{
  "head_dim": 64,
  "vocab_size": 8192,
  "norm_place": "pre",
  "rope_base": 25700.0,
  "parallel_block": false,
  "init_std_up": 0.0156,
  "schedule": "wsd",
  "seq_len": 512,
  "train_tokens": 903400000,
  "steps": 13785
}
Each number is 200 + 20 x the weight over its row's rms, rounded and kept within 0 to 999. Layers, rows and columns count from 0. The size before them is the row's rms in percent of the matrix's.

# layer 7 MLP up, 3072x768, rms 0.0357, rows 1732-1786, columns 256-319
105,194,247,229,214,211,197,200,199,179,191,229,197,234,157,176,209,209,177,177,175,223,201,206,192,202,194,213,182,202,207,210,224,245,174,227,179,182,194,177,181,204,206,161,198,186,155,224,172,225,177,205,169,147,164,223,206,161,152,166,195,207,194,235,191
102,129,221,208,189,204,165,223,190,213,202,209,196,206,241,167,174,193,194,221,209,211,187,189,163,178,162,207,227,197,214,244,201,220,213,198,209,203,197,208,220,212,189,214,226,198,237,230,208,238,226,203,182,198,167,200,196,207,217,173,219,219,215,247,182
082,197,196,217,188,163,187,178,202,182,202,191,210,204,184,211,209,227,208,176,234,185,182,159,183,219,190,163,214,220,161,182,214,186,192,212,180,212,212,198,221,208,221,197,214,199,212,188,221,164,199,181,213,207,207,203,139,211,171,196,256,228,200,205,184
112,197,221,182,193,241,198,190,211,212,199,193,206,226,206,227,216,192,212,218,223,205,201,218,185,174,215,207,219,210,175,224,236,178,176,181,187,206,196,184,219,227,225,197,192,193,162,228,232,211,189,219,185,220,214,202,195,196,185,219,227,175,208,191,204
098,163,197,236,190,230,204,187,191,189,220,195,243,243,194,207,213,191,164,199,244,209,182,184,219,185,214,188,233,209,205,201,193,243,187,194,174,217,182,208,202,227,209,192,224,178,187,211,198,242,226,160,199,224,223,183,143,204,205,208,225,218,195,221,176
102,175,197,209,206,206,209,191,203,192,232,180,187,200,204,176,167,191,205,174,174,197,214,197,193,196,201,225,210,228,226,228,196,181,222,192,203,213,201,221,211,215,207,246,193,189,206,250,209,221,238,176,220,211,215,247,178,206,203,214,185,209,194,231,234
097,233,212,206,190,207,227,156,178,217,201,223,199,208,192,198,229,199,203,200,180,200,186,200,177,191,183,208,236,153,174,215,174,179,218,186,200,197,196,173,210,238,203,172,219,193,186,182,192,201,202,170,230,203,194,212,232,176,170,198,224,225,210,215,213
091,188,229,193,211,212,233,196,185,215,163,195,207,217,219,217,197,202,159,211,185,191,226,197,206,201,171,217,175,200,188,184,174,215,186,216,180,189,223,197,216,209,205,226,211,227,200,190,188,245,204,222,186,203,217,220,220,206,192,204,165,207,210,191,247
102,196,227,201,209,179,193,184,191,243,189,207,207,198,159,194,191,163,189,207,164,204,200,215,214,191,212,180,204,184,165,176,248,194,183,215,213,202,213,172,228,201,222,167,188,170,185,198,215,200,207,221,211,202,175,195,190,182,192,188,225,237,170,220,223
103,211,233,183,249,240,201,200,204,172,201,241,204,227,173,181,218,204,216,176,212,170,185,195,247,142,211,222,206,206,203,212,200,235,242,208,203,181,185,208,228,198,194,212,218,206,227,159,203,200,170,204,185,210,188,206,199,221,206,174,172,185,180,202,176
094,199,226,224,232,190,210,164,199,205,194,195,212,175,151,209,228,201,226,236,190,199,197,184,192,189,179,205,171,206,240,190,170,196,163,230,196,183,228,174,209,196,176,202,229,168,214,210,191,183,195,211,180,199,170,239,189,213,225,209,177,252,212,215,212
098,182,182,193,182,235,183,189,158,220,185,211,219,219,188,213,199,206,190,183,177,180,226,211,212,191,155,228,175,225,204,220,194,210,220,207,196,221,224,181,201,206,186,222,216,235,186,215,219,211,201,204,180,197,144,199,194,198,188,225,177,214,182,209,195
099,186,184,182,169,150,196,218,219,220,209,202,191,155,192,210,207,188,210,190,193,200,190,181,253,209,156,197,196,160,195,214,209,183,219,202,222,218,197,207,200,194,216,185,213,178,215,216,189,221,245,173,211,186,210,216,216,206,213,178,212,213,183,204,214
094,135,176,203,207,224,178,195,193,188,198,224,221,154,191,185,201,168,169,202,193,227,181,205,198,220,213,176,203,201,201,202,178,169,188,188,172,227,196,207,179,215,187,175,188,178,199,178,212,197,259,227,179,220,222,209,176,181,152,180,205,191,188,213,174
099,207,186,187,180,181,213,185,216,197,187,196,234,153,188,179,196,190,190,199,168,166,233,202,218,204,171,200,181,202,194,208,184,172,207,183,202,234,185,213,171,212,195,167,202,192,182,198,186,206,192,206,197,188,231,183,210,192,201,189,202,198,193,182,192
105,167,198,221,174,206,193,205,201,182,217,149,215,208,166,196,187,156,177,203,197,200,189,150,188,175,172,210,226,201,195,220,164,186,225,191,161,234,198,205,206,222,176,214,186,213,211,171,213,219,217,194,230,165,229,226,200,209,176,173,218,217,201,183,191
120,185,184,214,216,207,206,195,227,220,165,207,220,178,227,169,193,161,191,222,197,174,211,200,183,200,193,189,203,245,209,228,203,201,206,213,150,226,187,167,175,213,220,201,189,216,167,149,201,175,200,221,220,208,163,209,201,194,171,196,220,200,252,241,205
110,180,224,224,220,174,221,199,203,152,219,179,230,224,193,192,195,177,188,226,191,201,195,176,163,222,166,198,209,183,172,177,222,232,195,237,197,189,190,206,193,218,235,215,216,170,203,172,201,210,154,235,204,213,210,173,206,204,194,200,234,181,222,215,216
106,182,218,205,228,199,214,200,188,197,194,166,243,188,227,212,190,181,178,222,234,204,198,213,202,207,182,215,167,214,220,216,209,197,196,209,214,214,219,173,193,216,172,172,168,188,205,188,195,204,211,237,188,190,220,205,197,188,202,196,232,215,186,216,205
099,179,225,201,201,224,222,215,208,217,172,173,219,221,199,194,210,160,220,231,221,232,174,208,228,192,239,195,200,193,190,191,227,211,175,188,181,204,216,219,211,195,205,195,233,186,179,206,169,229,170,160,218,202,186,255,166,190,164,186,231,208,220,207,215
106,185,220,199,211,197,154,217,167,242,239,177,194,196,175,181,198,209,184,191,184,167,206,204,188,204,181,203,179,206,200,222,194,207,219,221,186,234,219,208,179,215,217,228,246,195,190,209,241,229,193,170,168,150,235,193,196,214,215,221,214,204,186,183,198
102,213,236,211,179,161,174,233,213,193,215,188,208,195,195,196,212,164,214,208,184,205,202,214,243,224,178,208,183,176,187,210,186,223,222,213,215,186,221,197,207,195,177,226,203,240,242,185,236,204,181,181,193,215,192,200,177,211,215,251,191,221,195,197,200
106,188,207,208,168,223,168,202,189,182,212,185,205,213,211,188,220,178,197,193,197,214,213,191,177,205,186,213,220,205,180,219,180,176,219,180,180,224,234,225,200,197,199,186,198,164,182,201,231,198,198,204,222,168,194,197,195,230,220,233,205,208,157,232,226
107,168,235,205,188,224,209,215,211,170,228,210,222,214,168,183,188,191,173,222,208,240,199,186,173,211,152,194,233,176,220,174,170,199,240,189,194,172,194,198,170,213,206,189,180,150,203,211,182,228,209,205,190,211,178,178,217,176,178,220,181,202,231,204,189
108,199,209,220,170,214,163,209,183,224,197,170,190,193,200,157,153,218,196,226,189,152,173,182,202,203,182,233,170,189,176,260,183,164,188,186,188,224,228,187,203,223,238,189,190,221,185,164,260,247,209,198,176,194,214,166,207,204,183,193,191,218,164,186,184
104,196,211,189,198,205,184,213,203,236,192,183,190,204,249,223,190,195,218,202,185,227,212,215,231,175,171,197,175,235,210,206,197,185,150,203,185,200,240,216,218,197,211,191,202,198,169,204,208,198,219,192,204,186,217,253,193,184,184,194,226,217,218,188,212
087,194,206,233,195,193,229,193,167,179,183,195,230,224,210,145,209,194,220,188,168,182,204,214,192,214,186,222,206,185,188,201,195,189,206,201,187,204,199,178,201,195,185,202,202,201,188,189,199,185,202,256,197,213,192,204,229,211,177,200,162,212,221,225,211
109,205,244,199,181,194,191,198,208,227,209,190,192,233,199,205,185,164,176,231,173,238,186,201,250,192,229,221,233,200,200,219,260,194,165,193,199,172,194,202,219,210,213,168,183,145,171,198,203,172,213,205,178,195,154,199,198,199,205,217,204,189,189,207,200
099,161,200,212,233,200,200,181,219,217,204,184,203,190,229,186,243,203,210,205,179,175,200,172,201,194,244,197,193,216,197,220,195,189,159,216,183,207,182,203,250,222,211,233,196,178,210,181,204,192,209,173,194,234,201,201,170,216,207,200,218,192,166,187,188
099,233,187,198,176,221,203,173,201,203,221,203,212,185,200,214,223,222,165,193,218,233,208,204,205,187,206,180,226,234,222,188,213,206,180,205,182,172,196,183,207,204,183,184,212,200,175,177,193,203,183,207,232,188,208,224,192,162,189,186,203,198,182,172,188
100,195,185,207,224,190,193,208,192,203,229,210,210,208,216,142,245,190,193,216,166,159,222,219,229,217,210,194,190,192,220,204,232,214,206,195,183,244,201,187,179,199,195,174,209,210,188,188,238,242,188,224,191,191,240,210,219,179,198,181,197,203,172,190,191
101,197,235,195,157,208,173,197,204,200,193,193,233,191,200,226,173,186,216,221,213,190,193,201,222,188,158,207,216,211,224,236,255,195,181,189,214,203,211,191,222,225,173,214,179,185,175,230,246,195,186,209,179,240,197,179,203,207,176,194,201,193,208,225,207
100,179,197,256,190,163,194,205,151,199,193,172,201,198,205,197,217,214,218,233,170,168,184,195,194,178,217,225,232,185,175,234,199,206,188,217,201,231,232,218,183,214,180,204,187,206,225,167,197,211,185,198,196,222,231,214,174,162,201,250,217,221,212,197,198
109,200,198,236,200,234,203,205,176,207,210,191,169,265,216,186,192,219,196,212,194,212,171,226,196,219,238,202,189,210,186,159,225,217,177,185,181,222,193,174,198,193,189,188,195,173,187,201,224,212,211,207,165,208,207,239,193,189,197,203,207,207,208,219,175
100,189,234,204,175,181,209,226,204,234,200,221,174,188,196,202,193,197,191,203,217,206,201,198,239,184,166,201,156,209,184,193,205,193,185,261,204,228,195,168,195,199,197,185,196,217,218,204,232,195,203,206,197,179,189,220,209,205,171,183,216,200,189,198,196
095,203,201,204,214,204,181,203,184,170,248,146,215,205,255,230,206,220,194,171,209,169,199,210,215,181,161,213,223,191,194,224,180,247,183,188,196,199,209,173,200,210,188,208,254,254,217,202,215,219,196,186,215,198,225,204,194,209,174,182,186,179,226,216,197
098,180,218,199,218,247,173,211,181,189,207,190,175,183,223,217,187,247,217,208,187,189,186,147,203,211,190,217,199,176,195,196,213,213,196,195,191,234,211,195,196,196,193,229,228,186,228,202,202,229,234,192,207,195,160,230,165,195,210,212,209,204,203,177,189
105,198,249,211,220,206,193,193,205,226,218,186,211,181,181,197,200,196,205,207,187,174,242,195,175,183,187,196,228,214,214,182,176,196,226,211,209,200,215,190,198,224,201,157,230,191,210,188,216,177,215,213,196,198,162,203,205,226,139,214,210,186,226,198,225
110,232,182,198,179,195,206,159,197,191,209,224,209,236,215,177,189,225,185,213,175,169,211,176,205,193,186,222,219,225,199,215,202,219,194,219,223,176,193,173,210,201,189,219,228,208,200,211,223,164,189,174,196,213,165,197,192,201,184,213,190,196,206,201,204
087,192,218,234,187,218,178,198,222,175,171,176,212,203,166,222,190,200,244,196,188,193,211,212,208,196,222,211,189,199,183,196,187,221,203,221,178,207,228,191,199,235,189,160,185,219,203,199,181,189,204,219,196,178,189,189,170,189,196,194,195,180,162,215,194
106,181,211,184,196,223,225,212,164,219,206,187,211,215,230,203,220,199,182,220,184,186,195,195,187,181,183,197,204,228,213,188,221,174,187,237,179,215,201,207,189,194,207,184,198,186,190,229,208,181,196,203,192,195,173,221,221,208,192,199,171,235,205,229,204
103,199,217,197,163,188,179,176,181,176,186,195,188,208,196,205,210,172,198,222,186,185,245,172,228,207,201,227,212,234,195,178,209,209,191,189,208,200,230,182,170,222,183,194,235,180,192,200,203,194,180,190,189,208,205,220,187,198,220,207,211,198,205,218,184
099,184,215,212,178,199,228,175,183,196,214,205,226,232,220,205,187,237,187,233,203,219,210,172,189,197,169,213,192,179,172,235,216,204,171,233,207,219,200,149,181,200,204,224,210,198,181,190,270,195,219,174,182,197,211,228,237,164,203,197,202,171,233,227,205
110,233,195,181,202,208,182,195,210,196,206,219,209,187,166,197,159,184,176,189,216,190,180,202,202,178,196,184,209,188,200,240,210,168,194,212,169,213,208,205,194,218,213,224,218,186,176,224,211,184,202,205,210,178,192,184,195,155,171,216,195,184,178,175,229
099,177,184,163,144,183,211,185,219,226,192,231,240,213,212,177,198,175,183,186,250,184,189,169,161,172,174,194,224,178,192,180,204,162,188,204,239,221,214,157,208,226,223,239,203,162,191,220,251,218,204,224,191,175,223,212,197,211,186,177,194,216,184,200,182
082,231,202,200,212,215,211,196,182,213,193,204,206,195,196,207,209,215,186,217,212,194,183,189,208,219,189,189,214,214,230,203,213,214,182,198,230,214,217,178,168,196,247,221,228,173,239,229,214,190,218,203,209,209,194,202,198,193,200,200,216,202,223,212,205
099,225,249,254,219,183,173,211,201,212,205,189,207,186,191,207,179,165,207,209,194,179,216,208,228,184,189,203,232,189,184,178,203,222,183,218,178,216,199,217,175,205,188,196,199,229,191,173,194,188,210,216,188,213,201,209,193,234,207,191,248,194,190,201,189
108,205,181,177,219,222,209,184,176,209,234,201,163,213,236,225,182,197,207,228,213,192,168,206,235,173,189,204,212,222,224,190,217,207,180,192,226,221,197,210,210,205,197,205,217,189,193,232,220,188,186,218,182,216,185,196,212,242,197,203,187,197,198,206,200
091,214,218,230,168,231,206,195,211,218,197,170,223,219,208,194,227,158,234,211,199,204,186,192,216,186,216,212,187,210,189,189,218,186,197,212,179,210,169,194,198,202,188,193,226,171,219,172,223,199,213,257,221,228,197,204,162,201,185,166,220,198,163,214,214
094,195,222,207,204,188,183,188,185,200,176,201,196,206,183,182,190,199,180,228,220,247,180,202,185,217,190,204,215,209,172,169,203,209,187,197,166,189,200,199,181,221,196,153,199,137,203,220,182,175,206,214,191,199,181,186,178,227,220,215,240,227,179,202,176
089,223,202,200,214,215,205,200,185,205,176,187,201,156,203,174,211,181,198,192,223,187,172,201,212,187,198,194,229,213,197,211,240,184,193,218,196,242,224,199,216,224,145,182,184,174,168,186,210,193,178,203,223,216,210,216,215,197,189,195,208,195,225,242,179
094,218,228,238,202,188,204,170,183,190,247,201,195,217,223,180,246,209,190,198,227,232,221,161,209,188,162,202,235,194,200,205,232,249,251,213,185,211,195,200,212,207,175,196,207,229,222,203,209,193,162,210,205,192,162,216,205,207,201,237,167,212,197,217,173
105,214,204,190,200,212,208,187,190,198,223,229,221,222,169,206,180,191,187,187,212,207,194,214,219,186,196,196,220,180,206,232,231,177,176,193,211,199,203,175,194,195,176,192,246,173,201,201,178,204,216,196,205,179,182,184,201,213,204,227,172,213,201,201,184
104,197,224,186,207,188,150,187,217,198,193,191,188,212,245,200,223,171,210,197,209,189,210,170,194,210,204,217,215,207,202,150,173,185,167,208,196,187,207,170,185,235,184,237,228,224,180,190,199,194,225,184,186,207,209,233,193,192,181,186,200,212,220,252,240
101,192,231,195,149,222,222,215,183,195,203,200,226,240,174,193,190,206,174,222,180,224,184,182,258,181,220,209,211,243,202,154,211,223,226,221,221,218,211,190,181,233,193,179,206,183,186,166,182,190,168,239,214,175,198,194,182,172,195,212,195,205,192,231,159
# layer 7 MLP down (transposed), 3072x768, rms 0.0334, rows 1732-1785, columns 256-319
094,176,190,193,216,197,203,179,186,218,178,209,203,179,222,174,220,176,175,195,190,206,207,207,215,168,179,163,219,223,202,199,221,203,212,219,214,200,133,190,216,162,200,222,159,191,178,194,216,195,225,214,207,201,211,195,182,185,214,199,203,195,204,203,215
107,229,201,207,220,195,196,179,192,202,169,196,213,150,188,216,188,181,221,171,207,204,229,219,166,161,222,197,185,216,202,200,225,200,239,211,227,205,165,257,196,199,172,205,184,242,188,159,206,186,194,234,212,202,221,196,202,248,201,209,187,183,214,178,197
077,195,199,205,199,219,227,169,191,225,196,199,215,215,214,191,172,179,167,233,185,220,243,210,167,246,178,195,203,218,203,204,191,166,186,198,229,223,189,187,167,158,202,205,179,169,187,183,170,229,219,189,220,231,198,194,163,208,189,201,198,203,218,194,208
110,211,219,174,175,199,187,209,208,211,181,182,218,250,156,186,181,253,181,216,208,232,204,225,228,194,189,185,170,236,172,210,211,199,208,194,188,228,156,199,217,150,211,209,225,193,163,188,205,197,184,199,177,216,205,188,193,196,205,189,207,216,234,210,222
103,234,189,208,196,182,208,194,199,203,239,204,184,202,193,207,181,224,185,234,179,196,202,228,182,201,189,221,191,212,218,196,206,211,191,181,196,195,181,208,210,159,199,215,193,211,173,193,163,140,206,215,216,187,199,194,193,205,204,213,177,154,202,201,167
100,193,195,192,205,195,209,181,181,227,241,218,217,214,199,204,195,181,206,192,190,184,166,190,201,218,210,173,220,196,220,249,213,181,223,157,229,171,228,174,199,216,173,229,181,200,186,194,223,208,149,220,184,226,204,179,210,188,201,226,188,226,223,247,196
098,199,194,188,232,182,228,239,203,191,181,209,244,210,218,199,219,205,176,192,150,186,190,182,161,190,195,212,233,225,195,208,192,201,172,211,218,248,198,249,205,188,187,202,197,199,202,209,207,198,229,175,180,215,236,191,152,213,201,152,199,185,183,229,194
087,211,193,230,203,216,207,227,225,219,205,198,206,175,193,199,207,191,212,195,184,169,168,172,201,205,212,181,194,195,226,218,222,217,226,157,216,159,200,197,200,176,198,198,178,183,196,190,207,203,191,191,197,197,196,189,164,199,190,216,204,182,181,221,172
103,233,206,256,201,190,192,200,219,223,208,214,193,146,191,210,183,231,212,191,212,190,199,194,187,177,196,204,206,243,198,205,210,189,195,128,177,201,174,176,205,207,161,203,243,227,190,199,208,199,160,214,214,205,214,182,167,201,189,195,185,187,178,197,229
102,212,197,182,189,187,227,195,205,225,190,195,206,202,187,218,201,204,207,195,177,215,172,195,210,193,225,189,208,156,234,234,168,213,223,195,201,250,205,185,190,162,232,197,204,181,214,231,234,205,196,201,208,224,190,189,206,216,206,237,193,212,209,208,223
092,188,173,219,207,186,202,207,201,223,202,160,214,210,203,198,205,175,186,231,213,218,184,244,195,197,196,189,225,181,194,213,249,224,213,186,182,175,192,193,174,221,202,214,199,174,195,241,213,237,233,182,210,185,200,207,181,208,204,169,202,201,199,201,210
099,172,189,197,199,163,232,205,208,187,201,166,164,164,193,230,180,211,184,187,207,193,175,216,192,198,192,210,211,179,173,203,214,176,200,210,174,191,194,210,223,225,213,227,176,149,208,206,200,254,177,211,192,202,250,202,205,205,211,165,186,212,239,161,191
099,202,202,183,220,188,217,213,213,192,183,189,220,194,189,218,146,213,217,181,190,187,219,197,187,198,243,200,165,217,197,205,219,184,190,200,178,182,214,217,226,229,188,184,231,197,179,217,194,187,197,228,171,200,221,235,201,194,173,222,184,203,219,231,245
093,209,205,174,169,206,215,223,220,210,218,208,198,243,201,195,195,233,217,199,209,198,193,222,173,163,161,206,184,222,188,162,191,205,229,238,212,215,175,220,205,155,181,203,202,203,189,216,186,189,194,174,183,236,193,179,201,208,191,221,188,178,177,220,236
095,176,210,178,202,208,195,199,162,208,218,204,198,200,207,194,219,207,187,179,201,171,166,178,197,189,192,220,235,153,184,147,238,221,168,211,221,189,211,175,207,232,218,197,142,202,209,197,182,212,204,168,213,221,206,162,176,198,192,215,203,179,196,223,188
123,223,174,185,209,189,192,194,194,180,190,185,233,193,199,194,179,222,198,204,194,192,203,206,207,176,185,190,193,269,183,158,215,186,210,226,159,232,187,215,203,156,215,185,176,191,177,207,213,204,234,206,213,197,212,174,196,238,193,177,203,173,238,196,200
119,185,220,177,214,179,195,174,170,183,232,189,206,199,201,219,207,240,215,208,171,224,222,176,212,160,230,222,233,215,183,210,210,241,193,211,199,193,180,201,206,197,205,228,218,205,232,221,221,224,213,209,176,190,219,208,192,231,196,208,194,175,159,163,186
115,168,205,201,204,189,153,226,181,179,204,233,196,201,181,204,220,216,201,211,220,226,238,188,194,234,227,215,230,198,192,222,177,210,153,225,187,193,190,189,203,175,208,192,195,171,183,197,217,244,225,230,193,188,195,217,187,228,208,181,174,215,202,206,235
100,213,220,210,212,158,179,214,230,202,188,193,178,167,168,192,187,190,216,190,169,193,196,187,194,190,212,191,187,176,205,206,219,180,216,204,172,198,185,170,205,189,205,170,196,193,192,207,190,245,208,189,183,219,164,161,201,162,197,211,193,228,210,171,204
099,260,161,200,215,189,150,174,182,219,186,199,213,166,201,184,226,197,195,187,187,190,192,198,224,202,183,195,232,155,200,187,210,188,225,207,185,165,204,213,183,237,177,175,214,217,225,216,222,200,144,205,200,206,177,192,196,195,182,196,178,213,229,199,190
114,179,214,198,204,196,203,196,236,233,210,214,183,196,214,173,192,223,189,209,211,196,201,199,204,206,212,198,207,221,208,208,200,218,190,192,227,195,204,146,195,211,187,195,239,226,177,176,213,171,218,199,157,219,212,226,232,185,190,192,218,223,191,208,158
103,178,152,233,201,184,187,168,226,210,212,191,184,187,209,198,223,216,208,226,192,223,197,200,183,203,207,242,228,211,217,219,215,198,187,221,210,198,173,186,175,155,189,193,185,234,174,218,210,161,213,209,194,217,169,191,207,202,188,210,204,204,198,220,194
107,206,200,208,200,177,199,163,208,223,209,174,188,199,208,189,213,221,189,193,206,167,202,221,217,169,198,195,215,215,249,209,227,192,212,232,205,192,202,180,198,169,199,190,215,203,189,189,208,216,245,210,197,174,172,181,189,198,176,200,174,203,196,219,237
118,188,185,176,231,206,155,228,188,177,180,220,219,218,203,210,203,208,192,212,208,216,234,192,184,247,160,176,205,194,192,146,201,180,177,210,186,212,169,194,187,168,211,188,202,209,199,176,194,190,231,232,206,204,193,213,161,216,207,191,199,178,202,203,206
110,192,199,199,187,204,166,184,240,231,153,208,224,209,204,218,191,222,216,200,219,203,200,221,190,222,222,205,201,225,227,163,197,203,198,207,232,185,178,165,197,166,203,189,231,206,176,196,203,211,214,197,223,204,208,203,185,211,211,193,214,238,189,232,149
109,199,208,194,199,212,203,178,155,238,168,208,211,172,212,214,165,204,206,226,204,184,209,190,214,195,209,188,200,175,192,186,182,208,198,204,216,182,234,160,180,245,154,206,222,184,223,205,221,221,243,218,180,184,200,195,173,174,206,218,197,194,201,160,216
080,190,221,206,218,216,202,191,204,220,249,226,197,203,186,197,186,199,177,199,218,245,227,218,202,179,195,184,194,195,185,190,214,229,218,219,186,192,204,187,187,200,215,185,204,207,206,165,200,194,198,217,207,162,179,198,207,201,156,203,199,189,211,161,178
111,195,197,216,213,194,187,219,229,204,206,192,181,226,218,196,204,215,204,197,227,190,193,192,214,186,202,203,172,175,155,229,244,216,249,191,231,218,169,214,194,211,212,216,247,203,203,230,190,207,219,195,204,203,206,191,190,212,165,210,204,187,219,218,223
095,196,218,184,195,182,188,227,208,186,200,253,212,169,199,189,207,202,198,181,242,215,211,213,212,203,189,236,219,177,192,138,213,206,185,196,196,165,173,186,218,214,247,192,171,178,228,175,210,197,207,220,227,214,196,202,228,197,229,209,240,210,196,165,203
097,187,224,220,194,180,249,248,182,180,196,195,199,210,197,224,212,203,196,215,200,195,211,199,200,188,221,164,218,173,196,190,214,200,210,241,173,206,196,194,195,209,237,195,199,159,229,216,225,236,176,187,188,178,191,170,214,231,187,171,173,216,183,200,211
101,180,203,201,211,213,176,205,201,210,171,226,208,202,220,195,235,198,180,194,205,182,198,206,216,183,208,139,182,185,166,227,173,229,197,202,216,178,204,194,212,212,211,169,199,170,193,220,196,207,208,183,221,187,193,219,182,220,195,229,254,170,213,219,203
104,212,183,189,205,174,203,214,206,193,230,213,223,206,192,186,183,178,212,193,202,203,209,218,208,166,197,181,198,223,162,165,172,188,224,231,210,254,185,207,177,182,211,208,181,201,215,202,185,192,197,202,215,175,190,207,199,203,192,186,235,199,219,163,217
103,181,208,193,189,206,226,201,205,204,165,205,205,181,235,200,168,221,165,184,215,191,184,216,189,198,201,197,216,178,188,230,226,216,234,210,230,194,226,200,207,212,207,204,190,243,199,173,201,216,205,175,188,196,240,219,192,187,197,178,217,173,226,210,191
116,201,207,231,203,172,208,211,183,184,214,227,205,199,187,204,163,217,183,204,181,174,214,190,252,214,191,211,205,178,176,178,215,243,179,188,195,199,193,212,183,224,209,212,168,224,233,178,171,187,240,199,202,192,186,245,246,188,225,225,204,188,225,224,183
108,237,191,207,235,172,200,168,247,174,224,185,220,229,238,204,171,189,230,226,226,205,215,185,224,197,192,168,231,197,186,181,207,213,182,164,189,174,220,198,188,233,213,187,183,190,199,202,180,180,222,202,203,206,214,205,165,180,225,258,222,224,200,179,166
091,175,223,177,185,230,216,217,213,203,190,195,199,182,186,173,194,202,221,178,185,218,169,189,159,210,195,206,206,193,193,208,210,193,195,220,218,245,189,220,188,178,162,176,222,211,210,197,153,191,170,188,185,198,189,189,230,178,197,206,197,213,181,189,184
098,188,224,210,195,185,252,138,187,225,212,216,204,221,201,216,221,183,212,189,221,173,223,190,191,199,203,171,201,203,216,202,230,228,182,172,227,216,210,247,166,194,220,225,204,184,207,207,205,171,185,212,210,185,189,186,201,208,171,196,200,209,175,229,196
110,191,214,209,205,188,189,227,211,178,184,207,217,226,193,179,200,245,190,212,206,209,190,200,209,199,153,238,240,213,171,224,214,202,204,172,184,206,175,205,170,180,202,213,182,233,184,230,198,202,183,139,204,192,178,185,187,184,205,145,200,228,163,221,190
112,206,236,151,208,199,213,212,191,187,216,178,194,192,196,166,192,197,201,215,183,152,166,202,208,208,194,220,199,219,200,219,177,178,202,201,184,212,192,238,230,182,178,235,207,210,201,195,199,185,235,223,180,229,195,183,211,209,228,230,190,236,158,194,177
088,182,183,211,180,194,173,197,195,233,212,224,194,204,227,211,200,235,176,189,204,217,179,141,210,210,180,166,186,215,205,186,187,200,208,209,217,222,197,179,224,213,194,211,200,221,233,200,216,216,205,181,188,251,191,195,211,185,247,201,201,203,200,185,212
130,197,235,190,194,205,220,211,232,205,207,202,216,171,184,187,187,237,192,176,199,194,196,173,186,201,181,192,208,169,187,213,182,190,187,221,219,172,215,185,171,281,209,202,190,188,199,184,199,181,194,202,169,220,191,200,219,163,191,186,186,230,240,201,191
105,252,188,195,206,181,206,213,197,229,217,231,200,170,201,195,194,211,225,180,208,192,149,177,212,200,242,238,202,163,203,223,198,177,183,205,187,159,202,163,196,235,218,198,205,198,210,204,201,227,214,189,196,175,194,169,174,187,199,226,186,169,191,223,203
098,191,170,221,194,177,191,184,216,182,197,148,196,217,198,206,183,220,241,235,155,183,192,206,246,191,236,219,219,202,192,247,187,163,200,208,191,239,201,265,178,215,200,171,214,175,212,175,172,211,241,216,176,176,195,221,238,189,209,228,203,249,158,204,175
109,199,212,192,208,200,209,174,206,223,216,217,192,187,225,197,174,178,187,172,169,186,205,213,161,198,235,231,179,213,187,186,203,211,178,225,171,212,212,182,176,210,189,190,221,171,209,225,201,218,149,207,188,209,191,175,232,217,166,186,193,179,202,185,193
101,192,186,213,202,238,157,200,201,171,212,223,184,214,199,162,206,182,204,212,189,198,240,198,182,204,189,195,182,201,208,201,232,198,206,228,170,211,178,220,195,207,201,160,188,183,198,207,170,231,174,207,239,196,227,185,177,161,202,205,214,186,179,226,231
074,192,188,168,181,201,188,185,217,178,198,210,175,195,178,153,180,215,142,213,164,234,229,201,186,191,197,216,202,228,212,218,211,185,198,221,197,205,214,216,178,227,185,222,202,211,183,212,202,187,185,219,215,200,199,196,196,209,189,221,164,184,219,178,181
107,178,203,211,223,218,160,177,175,203,210,199,188,219,173,199,210,217,190,214,211,214,196,173,211,176,207,158,213,238,180,205,196,229,199,224,197,175,176,173,225,154,166,176,183,220,204,211,186,207,211,160,193,186,195,199,211,183,191,158,195,147,201,183,176
106,170,238,235,213,231,166,144,201,210,202,212,204,206,234,222,189,206,196,166,156,220,183,193,209,190,217,186,194,186,210,185,240,236,225,241,201,209,205,230,197,191,198,200,199,224,222,217,204,222,203,197,179,216,188,185,206,188,208,206,230,205,185,207,191
090,208,187,205,213,218,161,222,161,206,218,189,192,230,210,199,191,191,207,173,204,227,214,189,185,207,196,191,244,183,193,218,169,202,157,225,168,198,175,191,214,205,204,198,185,232,202,220,211,183,211,193,177,225,189,187,209,205,212,198,161,231,196,207,165
089,181,209,170,191,212,212,170,208,207,171,221,211,195,191,203,193,191,238,172,224,200,221,213,199,225,200,199,239,216,166,225,203,173,214,215,227,213,196,217,203,209,195,226,205,159,200,213,187,200,148,191,184,202,182,190,199,204,203,155,190,195,200,195,179
084,170,186,198,157,182,200,201,210,210,194,212,192,228,164,203,178,193,168,255,159,221,215,201,219,233,204,189,240,189,195,161,180,190,203,226,225,147,196,182,205,176,189,195,219,213,158,190,222,223,215,182,239,181,189,189,200,202,169,200,186,199,191,211,221
091,172,182,185,212,235,179,187,215,203,208,222,238,171,175,195,195,187,233,176,175,163,169,213,202,194,228,222,200,193,193,203,184,184,176,190,242,217,193,220,181,211,177,211,197,187,222,141,211,198,208,185,193,197,201,231,204,192,215,234,178,205,196,249,204
099,169,196,172,212,208,195,228,185,158,167,209,194,218,189,199,225,189,206,215,210,188,179,183,197,232,159,194,177,211,232,166,173,195,239,206,185,212,238,236,182,172,203,216,204,194,190,219,191,196,237,232,181,214,203,183,209,194,224,191,238,188,184,217,223
106,182,212,213,219,182,222,158,210,201,191,218,160,167,195,200,215,219,191,225,182,188,180,183,169,214,222,182,199,206,175,194,220,189,225,207,222,170,198,198,212,201,202,191,212,186,189,207,219,184,181,210,212,225,189,235,183,211,199,180,189,208,209,227,160